config.yaml
d_model: 96
norm_place: "pre"
norm_eps: 1e-05
positions: "rope"
rope_base: 23600.0
rope_fraction: 0.5
bias: "none"
parallel_block: true
train_tokens: 136500000
dataset: "wikipedia_en"
Each number is 500 + 50 x the weight over the matrix's rms, rounded and kept within 0 to 999. Layers, rows and columns count from 0. Numbers have three digits each.

# layer 3 MLP up, 256x96, rms 0.341, rows 119-191, columns 0-95
506534541404523458533442588571549475555489481500516565552485474572546587414493580500393485402501420509545494497557529418468466481470474455537488510510549505582413511450527389434592557465482463477466472488483467522458470537409512537482530524528431501406578542413570622475496538514522607487
407514547613480469535454507555497525578482566522459438485581464523463583498482511485495463493543462525537535537526521550516501527457593588557490480451478399607540426510497507518511547503448416456567495481487513371526558492483553507445545507528561518537552465492536406548497536445506482501
580607500467590487515434496469513433443539438496462540512537500454489493510450514496383493514474554378550474472540468571492469489445449514551490553538521441561501529616480490463495507457547467511519519555465479434533535585490504573466455488476557447447514432487462514518495542431494433409
520488625486573494455541486472502379477595520465364578476582563527518469534554488390517548453414498464462483543423496539472458425534486445443509430476447455476473412490426501527514539451488536475465529552450545561541527552520434502486521494523502551419416428533485557499637480592464510574
491394537583510461474421404458497553581503570535525578457521462403524577446538562478442473507623442436460560483517401402596479554505443479552504504442596497511470508504389460574536501491440504576497531570431471500558634441502533452515530448593389514596491503584494524434576511405533437494
570459498485505484543476496445491462527539436515484579470548497391475502473446482458484466529443481472466490448490596548527491553464519526546526567529491563503512526520456496481566533434541582544456526480486508526441469495464531537400462467469499477501487484583465567443549368502525438432
495577429512592422486569442546531552430487507484493565436480508543476507547462567529574505513586576494550501548480480489549530514417462505580510474566502538518541474441556526523459349588445481462537512438451505534455501545502502471470483511572445483639535595521471515508412590467482465511
446487480526518455498447535509418550517467490486440472479608462453409545497490539509482560441535424454571545504532482517472483506482582462549437400508500455488537464518443489523417463522492472488532554583535514528493519508446498524507600551531547419523601609460545396484495477534477394541
489449493513464533521471483483540463550459477516438522453522551498502439516508484547472481556547506540489532470523558432535389453561520517512467466479444575420496477575527475493567471520453568456528583443530440496540482449448535491431476455392535570431474524532536479499469519491512466504
556534539566481477474552470569449584512565533520551613472499456598527493516537607483423510445500456433511422507492505440542505523509424563575580574519486518511414514442485366530483451381429503530459464450501523431575517513507591556548524451551459424526519429597403513537576601510554447516
479494569579550515489465504500553562462458560400568438508610523650423483480494556480481515529497491464515455623515471593480441502462467444540447526634489511440578480502525443518482578523420477521544468456449464469472497461476536558564530550426555478430508457498503499586418487595479519561
488467504521405527479478522529484406545544388480443537475480483430501448432545477491427545513559483576465533446500491413477495578535498554495500474559556554458473460429521521601564503464464582582469404482531424608537523533507514474489478469400564564448548441517537491450573410498518450575
567438435513476466471429519472490502531527451506412582468480543368502537522492446436469468564553418517472514468468446524481507456529523524593385500525543488470456478539459455481535539480459410423456616473532466593529500535488486452449544453514384495461528564490521538550543507517528462540
529557573518506464541545521445548514580548471524523577503568460531492467461508499463477437390415492481515512445533355446534454500394504475466522439563469511583532582489403481531453601480462519475536484515477511465446510465556531478589560564548494444516594490412491539459525564490521435536
465477507470490477567473524434460496454521470445480505503510450463526429476463494476458543532529448468467446460517503480541566483460509559542427487508470467460501509491411460508557458453463483525487446488518492488540533448507487510497477490537519462521437467488490519443516466503456522509
455554572496517485559482566505481509486441550478508510471500505538504499495442464461495566545502480484534484521556521568522473503460488422533592586569530449449546471541483581510473464472545574542524428469528517466447461455567476411497488458521571558440522432515572511403434462527535524568
506452487389434612628552512539527481468433504560494503500406566466493459452457481483507494453511542445554434557417502518464400535485456390528431570591562525539511531583555524553512528525527452457520406499562449514512523568438592482454518568514506517412488518596547519531488494432509563541
450598479511531501617547391482559518468525487525450565493456466553608481491405583500536484441512544624461494458439511482492493583586457484534482554575515543558455479431412535451540458538554430470474470512561402529550498487529449561568471513448533481519521535469385461472523545412497498511
425567478572520401527497417514454464526450518513547577494575525517455537486536576473405512553538517524500515489545582474457502531578457562409470483502540473545477577500448498424508410479418468503574449526454529406523522391551467513465491536553437535503509523406497533519481619474586471456
560625519493554518468475494560379520503523541492451515513500478479508532559422584421429528501451449440578475481520520499472478466436514508491444610494458550345417495581483504564507524475592435475515496474543513518500526519542550453389524398533497484557508526531495509501540467565442474509
384544510532483491479476510523511459539493415493445542544455637535476438476480388502559608481566563428444460543482426424475501549476565549489479476423533522537514501484503476436526459479519512491482437478413491485593507509446410468432464446440525524491387396425503485444492388533510611409
551463515504423569619485473458536522496478551543626562471562585498420552353534397505528543396500501555524567452525410525541552516472534515513471502525599505421462453493501486558443510541376558579508447492493445566510510534486427575537530596490498556403497562461520494483442471463484567474
493468441513428517485483490524483443494483567521532591537532453581484488421488468411500480420526433462633450453515444512545499447458487564438493419479455552511439538444470495509470515610484519524485489561501514475481489482416556443567534388478470516554530397545488510477445510466557462466
390491628491614546521486412484518485536479522375472494457475505543516490517517549436428489486507525422488472513561488491523504500478448454508526517581490497527573458396452491495470512512440481498466510539399446534519471510498530524518480517496544496587529490521493534520466541498398489534
492427440469477520497516480506506517418465515428489561462559473496436431468472499498479536543468452498453401579513485577534550580450492517529465444433469482431548473502489532513532461439490462416474472542507425459498440515462497562476449507477499511539481458434538492500549482529542520515
372400441459502487488427586588375521454596624513484558499532561474451499439474469491427442482549538543567488436566466463598441418480478437439620583449509349532508517550510535469456484531617667321417493527598442493613513581552566556362463473578614395458462470626441434373440469539500534530
519417492456551468540452448520508439411580506493476513565508404480478569421501563566579557484543479533483504535435425454527533555436504501564524485536467570485454507523484519467498445489477456537440550438581469489546443483550558543509486433425490482441453519460509436489569536577511506600
542417516529451458502439441528539525489557536506528513418493438469468510438478466469549566503413540508515456522471484519605461519504568390528522419476530489484423505566523543449584407515470461570533511478498557538567491510486570503529558408530505463485575467587499443575547548446558483485
477399571520452471467533462487460509531560527545623587479530422422543551477552559490486513503574463498462543490533519403512538489529452457463482435490615524546497432551542514445561516506521483492550590492469505492485559458502461431475527488588428515396528524540481519364454450445466461440
480546509588449520522553495433562572425472641400449571506437466525460482469473579418383435470447475483532549474445528565543478558482555601558545471517450508470514525472490530479544451503446568484548530479483526484596493425487464467473441483456483586491518473492460534520532478545520425526
500517426426521583504399551592501491515435469473451512532552473553441470453421551496449403537538491555496510495523495535443480509528480536434395466515492505497620509537545511474433499517525532525540454546463567437579531578437472455430489474436496488528529490525477519476502535574523550485
459471526423498554525635467486521505514517475454441522507478475499478510469546482481489482439467547528529597483480502546484554458538558541482475514594544569456532469557465477463481450404576476486474554493533461566547464541481505489505497458406446524414518602588457499509469420543486474550
486483613512430471504473475491547510450443446560490482515530405468555540474400529500518555460498462561434547569466529440540549513497460516510531537492565438516543493489425517382540556445529437454574440484455510561472533539521532465530486414559529417506542530581441488481534474448460456561
551466550565488466469524489516589559420554539439526598490476540550492549492454526490532550450498540479501438581479467397518642525492540544553545537504520552480556457577483435480493517447486501548441419475481395513615567486574576524532550517498446561533517566500390479560466435562494458464
499550446450534581518475529558526506473569511442453544539504542438474466570503544454448558526506617590453437463555505542392514451397475466554448481466441548511494466543382508620568521481455427509453527515541493473512439495575502543465494456574538436431457426523443585578505545501516415494
484517470557460381510519467493550479465523511565522483562464541516577534499440511521569522523618514421424461463514457407536525471561554487566495537556534529499509502547472490515446472568572429495501520399410522421557510517534594479449497471460489448519457541452485447531416504422504502483
503511509580502455441505487521527490458510488412452516451462496514535389509428504495515532554533493441484456585528506427454563469477488524547501467540497474388484567512454487537507495426488426486532501452508494514465515481450481547511493509542480414522497460563391416522491549503547469516
541459515569503422535551480431533524545440494558440431455530486389512529508478536467426461503567519489448468442531426474506567518508483532489497566456437522459467531485514481533448474468532521433499473461567516534523496421510503495451424368578486581584523532532529509492492497500450431581
446494549493608462534507390518499454470657474551396597438479474585442498362491495514532606474417567521464534477450475579443494445513478481460460458432484459567443439373459515542550567561568499641442434506577508495617514495511488481502526467571570519520397434518375485492461450516559464480
516525510522489522530460579549492557469372517580551451517517457421494474533452546410548510602636522559572440514602487494523542466557461507511411492465507509464493531516552473517472466565429473519498537493535563487477481527382475458451535556568455461503509489570500540471491570499574475453
441528502590479471437516510537566532535603458593442526522526457649430463473496501542496492458452518550488545519579503525470509436477532514605572435495579449598565440415458442428499458535471490536481514520443502398521492524455423483549534521507475383520426529499502430531400535575508534569
512449502572531471538510446560561531431525420587467484502440536423519470422514540553520561564618538464545574430487451479576514531427409443583526554523531572531457513517509481553373474519456456576468469415462498538551426498488542547476554496483490561434495545561406508562436433433554575462
499443589470382509441541494499635571463460598366569542470445476554562431492430516453508498399428561486433426637496552513531547560473524433522483588527469502574535518540494450500459607504530515605477418558498537460538393579526471516657560480525465443422479531513437464377441479504530381629
402489557528504482541552525467416454562499506530465441412514435467453565569522483479543433452520446577546559493485449543559517536491438520514527471464570446484457458464455586465451527467492412511534530522455486411453542453498504470442534508538452520490543452515539480466425537505503494532
431464535439585486448510423603566480413580535504569526595493423488412526473518508543458471504508471502478526479520437498566531439473534540479511487510470550486543397548465483463434421488516547410488424580456464559570418570579468556474522494513486531521489519431512488493440514517490498532
396518683503485508501496590449432467489426547513529435536540510524463502500532456487576535504474472620460508472494558502477430466470550516482457496507421494454453506474415404487446528514465538512513403557420515549427503556538495465487549509398544556535571498380498478367336554548454582490
498508507470482571437562544530486480524532508529492519343577434548570465556478458460459498438401487590496488444541479458464442524521477437484496460468469551602451587552520496475542434483380540546532495455498466484482542460509410506534491459539404486476531534434505533574542542468583531638
554476542508542522528446465519491497504462466550511518496430493542510445586475476472552510572525494510493439530546433506480552484439484408557534476508499483466594457577455457488467585574497496471463485505466455492516546473555519439541578512502449491475558496482483463483447393444469528511
449513552599504442500476548522492540550565562579527539520488455465523535427512613529419494472522409530548516538543501394613479588524471439565529392463568540486383487383437457562461498546437487611410505592452479506468523469484495492460544480574411540494494416531545558530400462552525386538
473495504525459597552567483545537510505586448567547565632431447581471393446515575430472582489471437527514475479539359461564541517511454532461465515476408494475487412573470540514534472440539549455491515618550503529590593460591451428486440430607511496590490512492503405476526488439503429492
502422463560520527463563445598488527525589455494474617548502504422532492451517546491431509477507554504402534509513524479516495554510547473583503544526453617455379501430513538521500509505446491559520513465612472585579493543515446511468515425508450527457453483600439466513486429580497481466
555481525484491474508558571463495467526412492475478555518481491451415454599478457522543524482498461431477519519524495581495493511514421521523360500529494549467531527549484530476542530505556475556503424520474529495476521492409498473406565437478530491510378522487498499423499430507470533503
402444429510535447585512544622513485516508536573447511572538483368448603494447558568500433475551528495480523498464407522579468470470454537477482569477509414532412497571564593403467478543582466527542486563480404521521460577486579575435496378556489481533508516508515466471431440425494476553
556588509494488456522496485456523455506450542455554552486511545564542473529504485483507482545511621431466495509513487472413460574455450495459467499450487569552468554512514484495540534499478464509546473411519535392508549509508441503484446564470501506534527460440552554439446531454501440538
495455474463525509522481458493520486577494476514507533597506526446437423443505523455489593548557519469461495529467459411492545510449471592529446504494477480488548465472405496458558436556518492489509458472405515454476528449500494512462467452479518506454450423478517524486522505568518483502
434484544524481500523484359536609514507523503554528560543429514551416512445492493487460499468410591569464522592478469543496539482474449545579522442591509487548506543480425460524485551428537489540592513507488439454534553445443465577546563383456502492486432535526531471506413417509445474530
549515456552506477396499522510495482420541480532566527522551548543454490461564566473459460507470484400503441515525493544480509595498515575581536471562486493482541509552473608490442449497507454444538557432490522475379459469544548594559474506484528528444480526438520425433440516534525427527
558385464526351474407462608545541488489487462446584525453491532515475535437532463475464510501483442440467474484448552500563536504561491458516457466487461540501492553563598499503481486465520471457455485435462490566553494616522491517571560507461451502504462513549496542482585561603364485561
560601464540557472455528517432452431524520423445418522572493546557417514538496472444487537518530469436441502531476454459504387472535518436548504515485502486376534530506501559564491515450547438444402541437463476475400456530523546500493454550547557480482454497512512427479487515510533505463
564554485486499475477470477575473459438473533495460604467487415432405524477480511503457436478440520409401485546495544513523453528534448594546523515467499421486513518461539404523529439510492515481490453602474440465596481539409480491448501536479487521584477619544594516445620510476554410521
484541482503520432507501501477469456499483485455476542488478463512547415475463471520535559513550449430468437480482446452500508487434552517520425501497542454470537474461441525516500506475505456442499461484488491528516556501503456468437534468476456476536502473475476504441501489476543502489
448501453511489559493562625484437522497460482467480555547561510559440416465476523543490475565435551493534560494614491539468497466432473569401449466508550548491522456452516571506479508511448610478590424478491518509435452508461427490633559459549543467505475506540501470476383476581460487554
433525509461511524599533539578510412639462482514472415508469553482529465572534463505517562481488545536552495543545460427516546451510540432460389516542523475480562503517505528523456463486458541473522447639450464530509388553548493547438496531584546543511486539513488435550495438514522579448
459475480540443557505490499431460482531468432514526605494443522568450497509501481569465506496515522443497495625490625429500491477443510487576520441483498509511576579404438454526568482432533660475539509451446374420515501577451406507543495506515501518406516489449419437390424511431508575460
376532536531492590590529581497426519493525482539470516452479538517525401469432539475535571510515522549523519507523552427510490430448440506463554431390526458490489454574539483470512500573393393449508462568461554512558479430537437548521469554430469408526454491513503448480563527605497476571
530610458526429476543507631521466447486529516449456519515535545582500495542488374400428474565459495443536481570531442500503500516531478567557425553516507458433468493466506532467532448510490524337607592493532437522532515530502484477449547505484581495579510526501483520544525617600379518512
497461617519425444489614521528532516521532495561524530505494441478502532470513504465483445434546541630474639461414459580493499473471439453539481492508588465540462416443450519537413497547566523546406555529486487499586490514504545519501499435465475528521502537536391510510476468493443472521
444404499515427411516408530486454451562539522477463535459510520518481407522484445501416559513381489455516516479507499467555523595515517440523530550486505463514479528491530423577557507477555537407485508484568438595531529503473500464490486496441456625450495506550498533464603473492431578554
487507482393516465544561572490529568471430466421465495513484531601462485532441492567473514506518498469588574476555547521506444504460484512536471476574500481474569523459491417473529491497560529456434500469524593466453510458446524596518449488466556511489593521464428535406366554487496524546
493491514453490498602528494518473452468486529516540560461463431463522537388447504439510529476516576465454517558367338542525453446577418507437432494485540343514437482488549655529449526448440553497569452594390568504474487479575521463545578469523469582543485516543527536451581577453578470553
498530444470571479473460421541462482512569544424430522505570518538498459427545484480456599472488562505496556379551449540574527511536477511531497507584470479437447392552513434607465488469496479444491579413490404564550559478630427557486462470446524500522522526512433546599599355521463526576
488525457515408454542483567584575420501538557516518509453472467580518490479576427481433505461579590508563515495519534346450473404519493434488461387604491565475441468471491486504577510468470443471576479606475481462560510603530525490537501430496487468514552499486559507529465491536519531564
516569581609455537577492549481466498467565467507494492551569563441526542480518527410468493506473501514463438530503494497517424475494465460520483550605461429470566505523451407487410507431483514563462570505481547445547487490515495416490528490452512500506533469552504458524425449456443388555
# layer 3 MLP down (transposed), 256x96, rms 0.32, rows 119-190, columns 0-95
520530537467534442578519507519482474583579545507436467435492479450472531515535509461382500431474412547449520460544512456505519361561498466484434430504470508498537538538428515360490495533529540441465524528466489485486439527491521416520467499554544561525536600484481564432489492431494488531
653528472524452523555507614489490545526528501537528396541547480418567520530549459558497526524553459479529445547459614550573534470465455532441448555465457419497559491403482395426472532521546521511511592512474433515414430510424478452421531417488549512538484584516432499458467537542506483565
448483422545435550471564483510529590518438531483549437512490472496553518488524506471547544523514448522482562522477540500450481530546486538456625406510511487495497478427535496545533487481497543509441459494541522506461500485498480439544472491513472532512462491480558472499519516554475500509
503408490431530518443412543499537568503495499498483409471519531497558570534503564459480487472522579467420418493549568424543398566482537463514495459539594492538487571511543513462440545519426461518472531409447478513430435432443464511535462510440441539533555528486426439472467413497600504478
553511487549513410546474493426537435521474515534439502441555441426549446532538593468502585449573414523578515453466368564540583437472574407600640498498484325388445524495524415564522459479481370456596520607503567556684613495333393472400574466498549518505458559487493621524534550527435558492
442523499513478483518510429540484498505453492433529375486474464572527537476562522506497490506514531515446423515476483421462514478523588459465451415426498536449427488518507577497429532533425446512526418474595474462570550519499478442536545559542521519529515538506515475515473547509509505577
440503494490441508502495474462465434490530461498539420433489477521496499477477384601541524453523486582517496529506533593481504464462454455457537490508436548482450528438472445495496473486526561474446529407477506577412483564458586487503570419454535490458493548574473412486461630462520483435
650523489502462493531470655479485558443568485531577438576487509406507522447497545479541487602558493444524466427394541575514473480513488464471512518602453434509511485464507427600562531534537520545453568560484501494489431521472534445488454376593530462503485559503451485498478536551536503458
481585457544513546501472477424502508526475482542464534451566473503461483470514459552509499555494503573477463530533589489453488463460518615587395508429507488481455515559575434506549451482516497492558553514481444548564450542490535471460486416454500511431458539497475564461527498500484460507
430427423507523535482473495569490483445526516412394557583509487487453482455455465525489543530511498497564511492517412480497544460567613552477491504490569550454443444574452504534462534480500538477537541500542519471563456455563445488435439556435503546485528496459517520469476472542505592482
459536523503487502465500502497451453613443520543521521536533513580403586540553460525504512552493474464473494540410543468433529549498633570464312422402524571509531506448491462536481483506449397440496412542583451396512479453451422515509589538456458546546494456633576460487513500572403427565
585575466530484520603422556496527548546560475505539426530483503482477537517537514424495575545452461538518420462516420524545511437547421495526547462517466427554497567559506471459488514631562519450514513525516641520510466430439472484515481504567423507482446539567421423496539518568406569419
497519535539553486457535524508480421522533516485497480426493449508550552460491495494525504502514545520483481418483577459561539579441422487645495562509423515539467470536468519528509387418430459475372518443491521526495525517509537411466444507509619561594402489509519488455499510486460444413
494527425469424482481551551490505576482548533424441492501448439422452519543628501534435512593492519483513486521476528405509578483520430558480589544506532530548519391532513560433468518526508437543503495429539542530522485513482497457447458439440444490491482495453489458479578519511468487410
430532554522492454585454552466467468489461487461509498521577458480555419513510548446534550557541453456478446486543496531531515529497599540585393527473514478490531519522420410516562431423478482483484433512485491565536565462508491556486479424529585542549476478528520526467492474594487531559
524442517525501503501400570459473500565488432537531514532471471447528485529483455470466472533504485561402481476568558521548508501579471533610577471427558478472478493503434412486516471529544489422473579455575553505479500475532557498505541515494513420564453404508450470489548533477527456457
481470441470464532455379410500459497536470508445397490541491504592471478522481521501524535394525581586510653471566432473490556448419567474522600528437563530493447471531478585512481548530525463472491443410471477501457520486497440492572492545474457555413474388521536606555482451449415500553
474524461522531510477429479507446513535481522547569460490456479473480518558454546555494534558499461480471526490481426473436556443416677568472559464408536433515509491570572415483466439476513465529547502513452551504428588453539426530487575509446459521477435486555515457541497462578539517478
486518511510490503506516521502554472519509552483421572579432540471496415459455552466483489359526543478481460481455526534570566417464441502449528508532529505417427584520478447480538536529513435516500524427523613573451488523605540490535491531452468523473560564509592553550503486452504515467
443458480511463460515505413471518494547515439518507460501463545529485487417558458524568501493525572557471599510452495504466566539532484516588564440491531505521515493448503509447473529544504580494488494508460423560481511478498472566588459546497501544484500485515510458454407495433528510482
393498533549484492581582535478569462496486481456592629476559555532460497531488479512539527422484603492463502524499403503483492620441505513518307488449506445552472558477519349548543555535505499370423542442486491428601422564485539579418519509486472513520448471541507477439465471533558589499
476505493484513520463483538531498538501503458395406486409521479545514486434523482499589366538555500510466491505564568499473456547501569476444517450515456489548585484499507571489520560476526469475424538494490426426448417595590547448413506499465497475491442521534451454502502475442603469415
440516474446468561419487447479557576519424439513489518481503543537534495494439451493537512473529592482511427481534477491495565568550459469531583535544510484524497501411543605537436483506554492547496493497496451484455511494469498451492434563483479535499463486532503588466540441518424510448
516512497468477521459400449484510464583490460513437476589464536520476454470650441528480433548524490484479433515553569525480504592474492467484580467454500567494465520483465600467515536458530472566431437452577527617511511563481521506516518622442517494498464512521526500475505465462479518437
504409483455485561532470468469531480426461482455504565518584473530508443458428531507480516523505533500489411548472446462590543607452510498593432524463549476391578460517468485527510501434499480439489465570459415486516524444483502541549505492521538478519482398460488495495506551536565446519
496431538525471426517515525614494508529556600570557493569447567465398505513428435429500460482568515542560579537531428501507497433490382447495660529603546523498463461499534525541429477496486420580448577527437449467513479527504556438501477558479463507510549504490466553463398529540548404366
514540515507499458473551512541504531588514477498493542428446504402537557545517478486464449505439538503453552466494521472544488490496565472498499462581468499395460473527563450519496585530500556513477495501455494486485472459431478530539544560592541571471552588524487516481454439506561438437
458502496389472476552586441474514557511541567433461437483436436549440434522484493528501538610469388432466535415474495393425490531448545597408624480509505508452491520509503506500513500457485550493517475527572473440467539483524452471554489557510492478522492415443577513516475518462468523465
564499432536516417420450482519478480426461473492469441592522498489624525459492546452476532523512426532499448536503484556510536466573506465517532540470388395486565559468446469528532490482411449498528436527518507503551570569521447377476514434451450546569525554505497579528497511420445526539
480442482436504450411539429534524474529528498492481444532427467532544459469472433463529493490563428472487448493580544561551426536494508535407529607517487551460448463468441579542452472488525534451513476495456549446557635486466498462563523502485486492425591460523572479522450441506645461479
481462526597420448535512471451486489407515504466497484469477487515474487514459507492531489492590512427504528482476448508477523555500532489503626532540538463420513481643464543556471510504497490596496413497560500457487462509522536491498576513524484499496535428569525551541452501442530421511
483457515547492504498477436499503502503557440542453423492508520520547516507504523493545546416478502476498510437548513449531451430510509526489642421472504428525473467477478496500455453512496467468555527517512498527349503466533531532502562506492431549524520514469462550506561492561511595441
495555505446472491507454514530513594517547497456512457426514527469474489526539490496606433509468503435562460468518550497487500555509512482488505495487452597463517543516529483541519503520491534511421542472548483479477480437452530519540473500429482554396407527443501468485510514470495521486
510477541524560489431473435487465504474517525435454530545546438498514405465571551551546550520592478523534524513450487532493429394402536428473617440499503465431493541386569506667493549530480409553456539480427495504564440415507466541540565508470464443510516493461585580467463503519424482476
590535516412556411545447500535489499445532476534509535409442516536445479470447536522545513544493416548485460476552534500495503567517467529508402521582523469468450507427431623471611521421435500466493461440519572495477463477581460553555536549557473560505432407537490558481499482470519423493
498548516486524523465558558498471500509510502517499524513486485486520569471557469441458433556393509547523474579517552544476458511472512475460559471433524517546456460434499514515536508463447607425516505590509473606491525481522445551520583535550549551516486461484514548471604512561501511506
513483466421464501533498471447480466509539516564487506537489485467467532460556489511544459471511519566503545454527505486501485553508476556449539452459492529543446437479512487470462536565539486498444534515534516443534505458537518457475497492507471610517513559400582562466484495457478492488
440566568483462532464504444589486462506555476527529537485423491587488504531526458495529501510496515545511490535421541452450430486516557496454465369482517478467493497542527479499489501506503520518567485543462461447455474516541531532544528552426459395463449448474489421478501425513514539514
632586421530568576545534485424503397475533483584469495449539535523476513587622457573435569480513487419592536549622517407427459573467376449530516471498522532492546558554511538432597479538542496593400543494505475566568468448521491487503460497503607499456423635427521517537462502496540419505
530479469428435438524485580513525560514540549456545493493482515427417482515489506494528547532509454467525424539608538615478486516521456402539504540473419474530471475431578498445469506463507543587527495379404478546440509462507483480400541465556525499520495502561394577435577504587570406450
390513467467537507478551442555370477588458512523426414515422515425423413450551580464400451506537530520467497538387448451426478443428656546580490484437530515498536545549527595471454583485427452493497464467514570471479466499492449603547606521457459494444498576514570523563546472519493578506
508511488469487562405465476487486418454488546452526508529524448553574492513409452500477466532431489506519468537549543546426545457529445494495635472471455506512471494434417522460554505481500529436494539439483528540550560512486504480501393497474498522518530472427494508440569488535493447555
541551544465566544485424593480505527514547452539378432577473562483523474489606567536488489501600535640417495370400463589433508524546381471576531457519433470526552529367505476468480400523549451440502484488406528513446549496569530466471529448537627490569388504452460543525465618432501324607
618533396495521527562500513491578525474504521544524520562461500486580512487453533489453582514562536503447480546540512439479571440517471467394453488486429520466474508498523430496493458501530546470424471488547522506448435474485503516492418457403534483520447514433434543437551535522526524444
473520560494498380431533552518459531547553495489478506513476536510499604526414511456517384543517488493458591521474479485554538448564452560441500540551477520535450405527465493518509488567560425443433541565507429537507391487487559618518457517595511460546507610490347432519454515586487517394
348452501511511453516577473457544466482502563406486483463489478546581394488452491481519483429474620542560559444468539459451592498529543457462592481416612548469478494536489487531391480518475380549500517520506429528442529488530477488588427566526458502496569514474525525519534478471419464642
459434545488499560489481561478539445504518551500490540468477483536451506508491511493551485524503473418511407504491588510469426483474539501484446491386381596512510498613480559504536515519442520494465546538524420553490549454510420562509497547454478507547540378527581493471463502516507587447
536469441523435458523527521529505564480436488440475433591481512438495534497585511556441520464495468537517537507447519493517504493597539530459511461474526475484519491443545522503456500494513509534498481550550575517461478498519473495487631526550493543453447449521472569531567597539502406515
591498445505583506489397441454553556498477475483479468471539525529508530500498517530556526502607428562473488467461479589440530518491615436590662517503456391524485460517429458556559473483469378463481559550539628506546634528375384492461691546518475524516524528530545539538469470538433575478
453521628465535398474514486472626562576512504482479432524466561548511545510506517486560387541417521617550566491566433438521491568500512573441590536514448451532508458509490554555498411554590453443456404614438461438542541555495624494439410559542530565559490458540427493553544546461423548482
371590517401512419503474439568519486483450576503451474443618487536534436411460513507544490505473536521470494501537480498437559545456522483472550473440565493539541518435519511562537551583449473607458483444534463542480492501563485509472577547507461553530540519461492556479520529510479478517
485499445482475461579510543580437453431504466529512592482542487451434481448548549425518545567436482553508483452497492501496529508480516511591348527478482537383548543497514506530542470569504448482549450532420513463558526497455527430405460495460541546530464454566495545390513452469543534563
537534552517433472515512547494458610514504591487483558565491583511483476443490421400502450561473544490544574478525432520504451531565443481405625519569419459489514492525405478495480496460542504532442463460484491432575556522540513527421458497513524556502583503486492533448440528576475519459
484397471530473510514475437509497466480526452486480446527455541399545458444531486539503458527491468583502588452428531514562505431534455478531563537510553409531514504446518498477465487542505541514466535505496526569544464467535508502473529471520490447429519501526465534535514528600519535480
448573516493461492525441540486531459527491477554494546539504520500413473439510545438473575478545448518440487458494453452524577459473483519498352500474552488525576495479454475496536466475528474528580518502370535416592533465573482526511429474439528456492434469470608513471468521571526519537
475538488424513508542463516568507515482462491488479469549472571376485455447500473453497542527591484444500553466527497490514449563493468467433605506490531527546485522492502525402512418449411483499497631441557515553468580457469474470432489537485462471533447465419489466471568449472513553586
501468530478513529540504493502536598624477549501463523476432476509564480396476508531453387503513518545527565494497498504513489427505463527449449467470449530485512451492513562464574567525446501511410509525515512517506510522511470458458567515487533532502515489537540494553525509465500609520
509515519455600511602538453506493526566528435555432459572548476486495452499488563472504491503473587501507522494447424511520436513501534548474575527483577453470480452444423467497469491417498544504559526574534531481523501473591474546413517502451548528511491539464462512535430507476592472416
467461569475469538525488442541599508474484519544581442469436498469587518468519545554563404515523570553527503445514550519483592538490552511466542472543506485584465505458501516430455512579491503520541491536470543488540535464522474506520563469512384469517501533470492555530511514484490492471
449509442481501470520532403550503409546450407537551497501538457454620513487518426490473549519543525542551506482551474415568586518565508479520469470515494541520511397435516536581494471543485524410539490472537417432478439464492556559578541486569465499490503416559445555583453545453523551496
495551556533506433493496565529472445487475475462482598476552482573534434504506506490516540528535515453493417444480396486486501508441640488629361465464566473528555473516457486524535510520503494441545472509467480541584545533491475499457528466515473506571528520513500508459490497472637525536
447510403493497444517511482475487524454485431532510513540400522512515517450554553475437473516483568498403501468466594466402482460502509442428402458406543475442468483528540505507471474497539559535553516503459379469514510440487546501570484510494549479506523493499520475499482511571474524523
561466606561551465432537458455499498576540546506462440552500507521524564481494482523473492530468500437513526534502584514617513495494558477481438397492496471510488454456509563452548475472441520498500457461445508513530371562601544503556464532467522445450480491473509472535518519499545444436
359404461510388587494482496415438497544498445587415523669451511459573468448485651389535583513463516596396528617571462540470460581611426553530476491569566445485516546659565431562547454464521459554541529428548447471444430468489477556591390546446538535497550401426444367439513440459456501515
612489561533558438492545485451554504489412529526573381525471518556526537637440484514503473521494490440525475485499584497436510537508516511495536404492488570483525476410526544473536569516613504518495552537453490409432409562471524535526517472542429497578496482450484496464516523444463462538
489497495469511504604516494485528592484603432531544495550483495429487499414562511501563549470532465518509553450488479489529522486531511571488513469532402472466515545602490401452511558519613506577462489496546576493453411436534508598504439562464532467451501468425507416469533526474573459499
546494483476531581562472418437565474521450475540534484471550463553482437506458445487453543460485459498531542528418423502495504510524476473425555513446527506472490542533397467506398555462501504405480543576574568466553548564511528527537635488476485517472434565488494552550559479502382552474
533502551519562475502540473494578544447582490528419417500518450465474493451540493528533461528587478486564526488475524464494495465506364524470576509498441443453468481471462540377489488543478527536517478493489549554486473446530470475555462490599523491516433564474498513494444569498550450416
462512493502482422459461433483475511515513501469579444435394496565522499498476426484546491479529451474390475500394502482566498513538465520504608455455465552420472510438553507486514476494529477522489467510490475505484531545513525496484579478540504556487477498549567510505533515467500474498
552558423480565505487495513375494501478468522550497446545564526510382515570532474445434482549429451531483531496609398502464558410537327580447515586497556455509442390429429509539479539511527583478487431577464601579642492508458569553479614427601541447479513502483414461470413522362542540435
561448452566422510537506499551519543503492515420429495609519510494549491505457487584463502486509485496521508479539499386499483406423475491543628458468501409531494471560453358417462582421502555499518507554469567514473500531474456511472474469415454482582483565422444530593534428544499590478
611548471545512542447521532533529561445506432509530425519548443434497517482412488506591525447530497499462447498542496555398451531577519422524466521570440507543489533487425540515559496450468452486521520388525536498396528510516507470656477463450518490470566523463563409495525403430465406390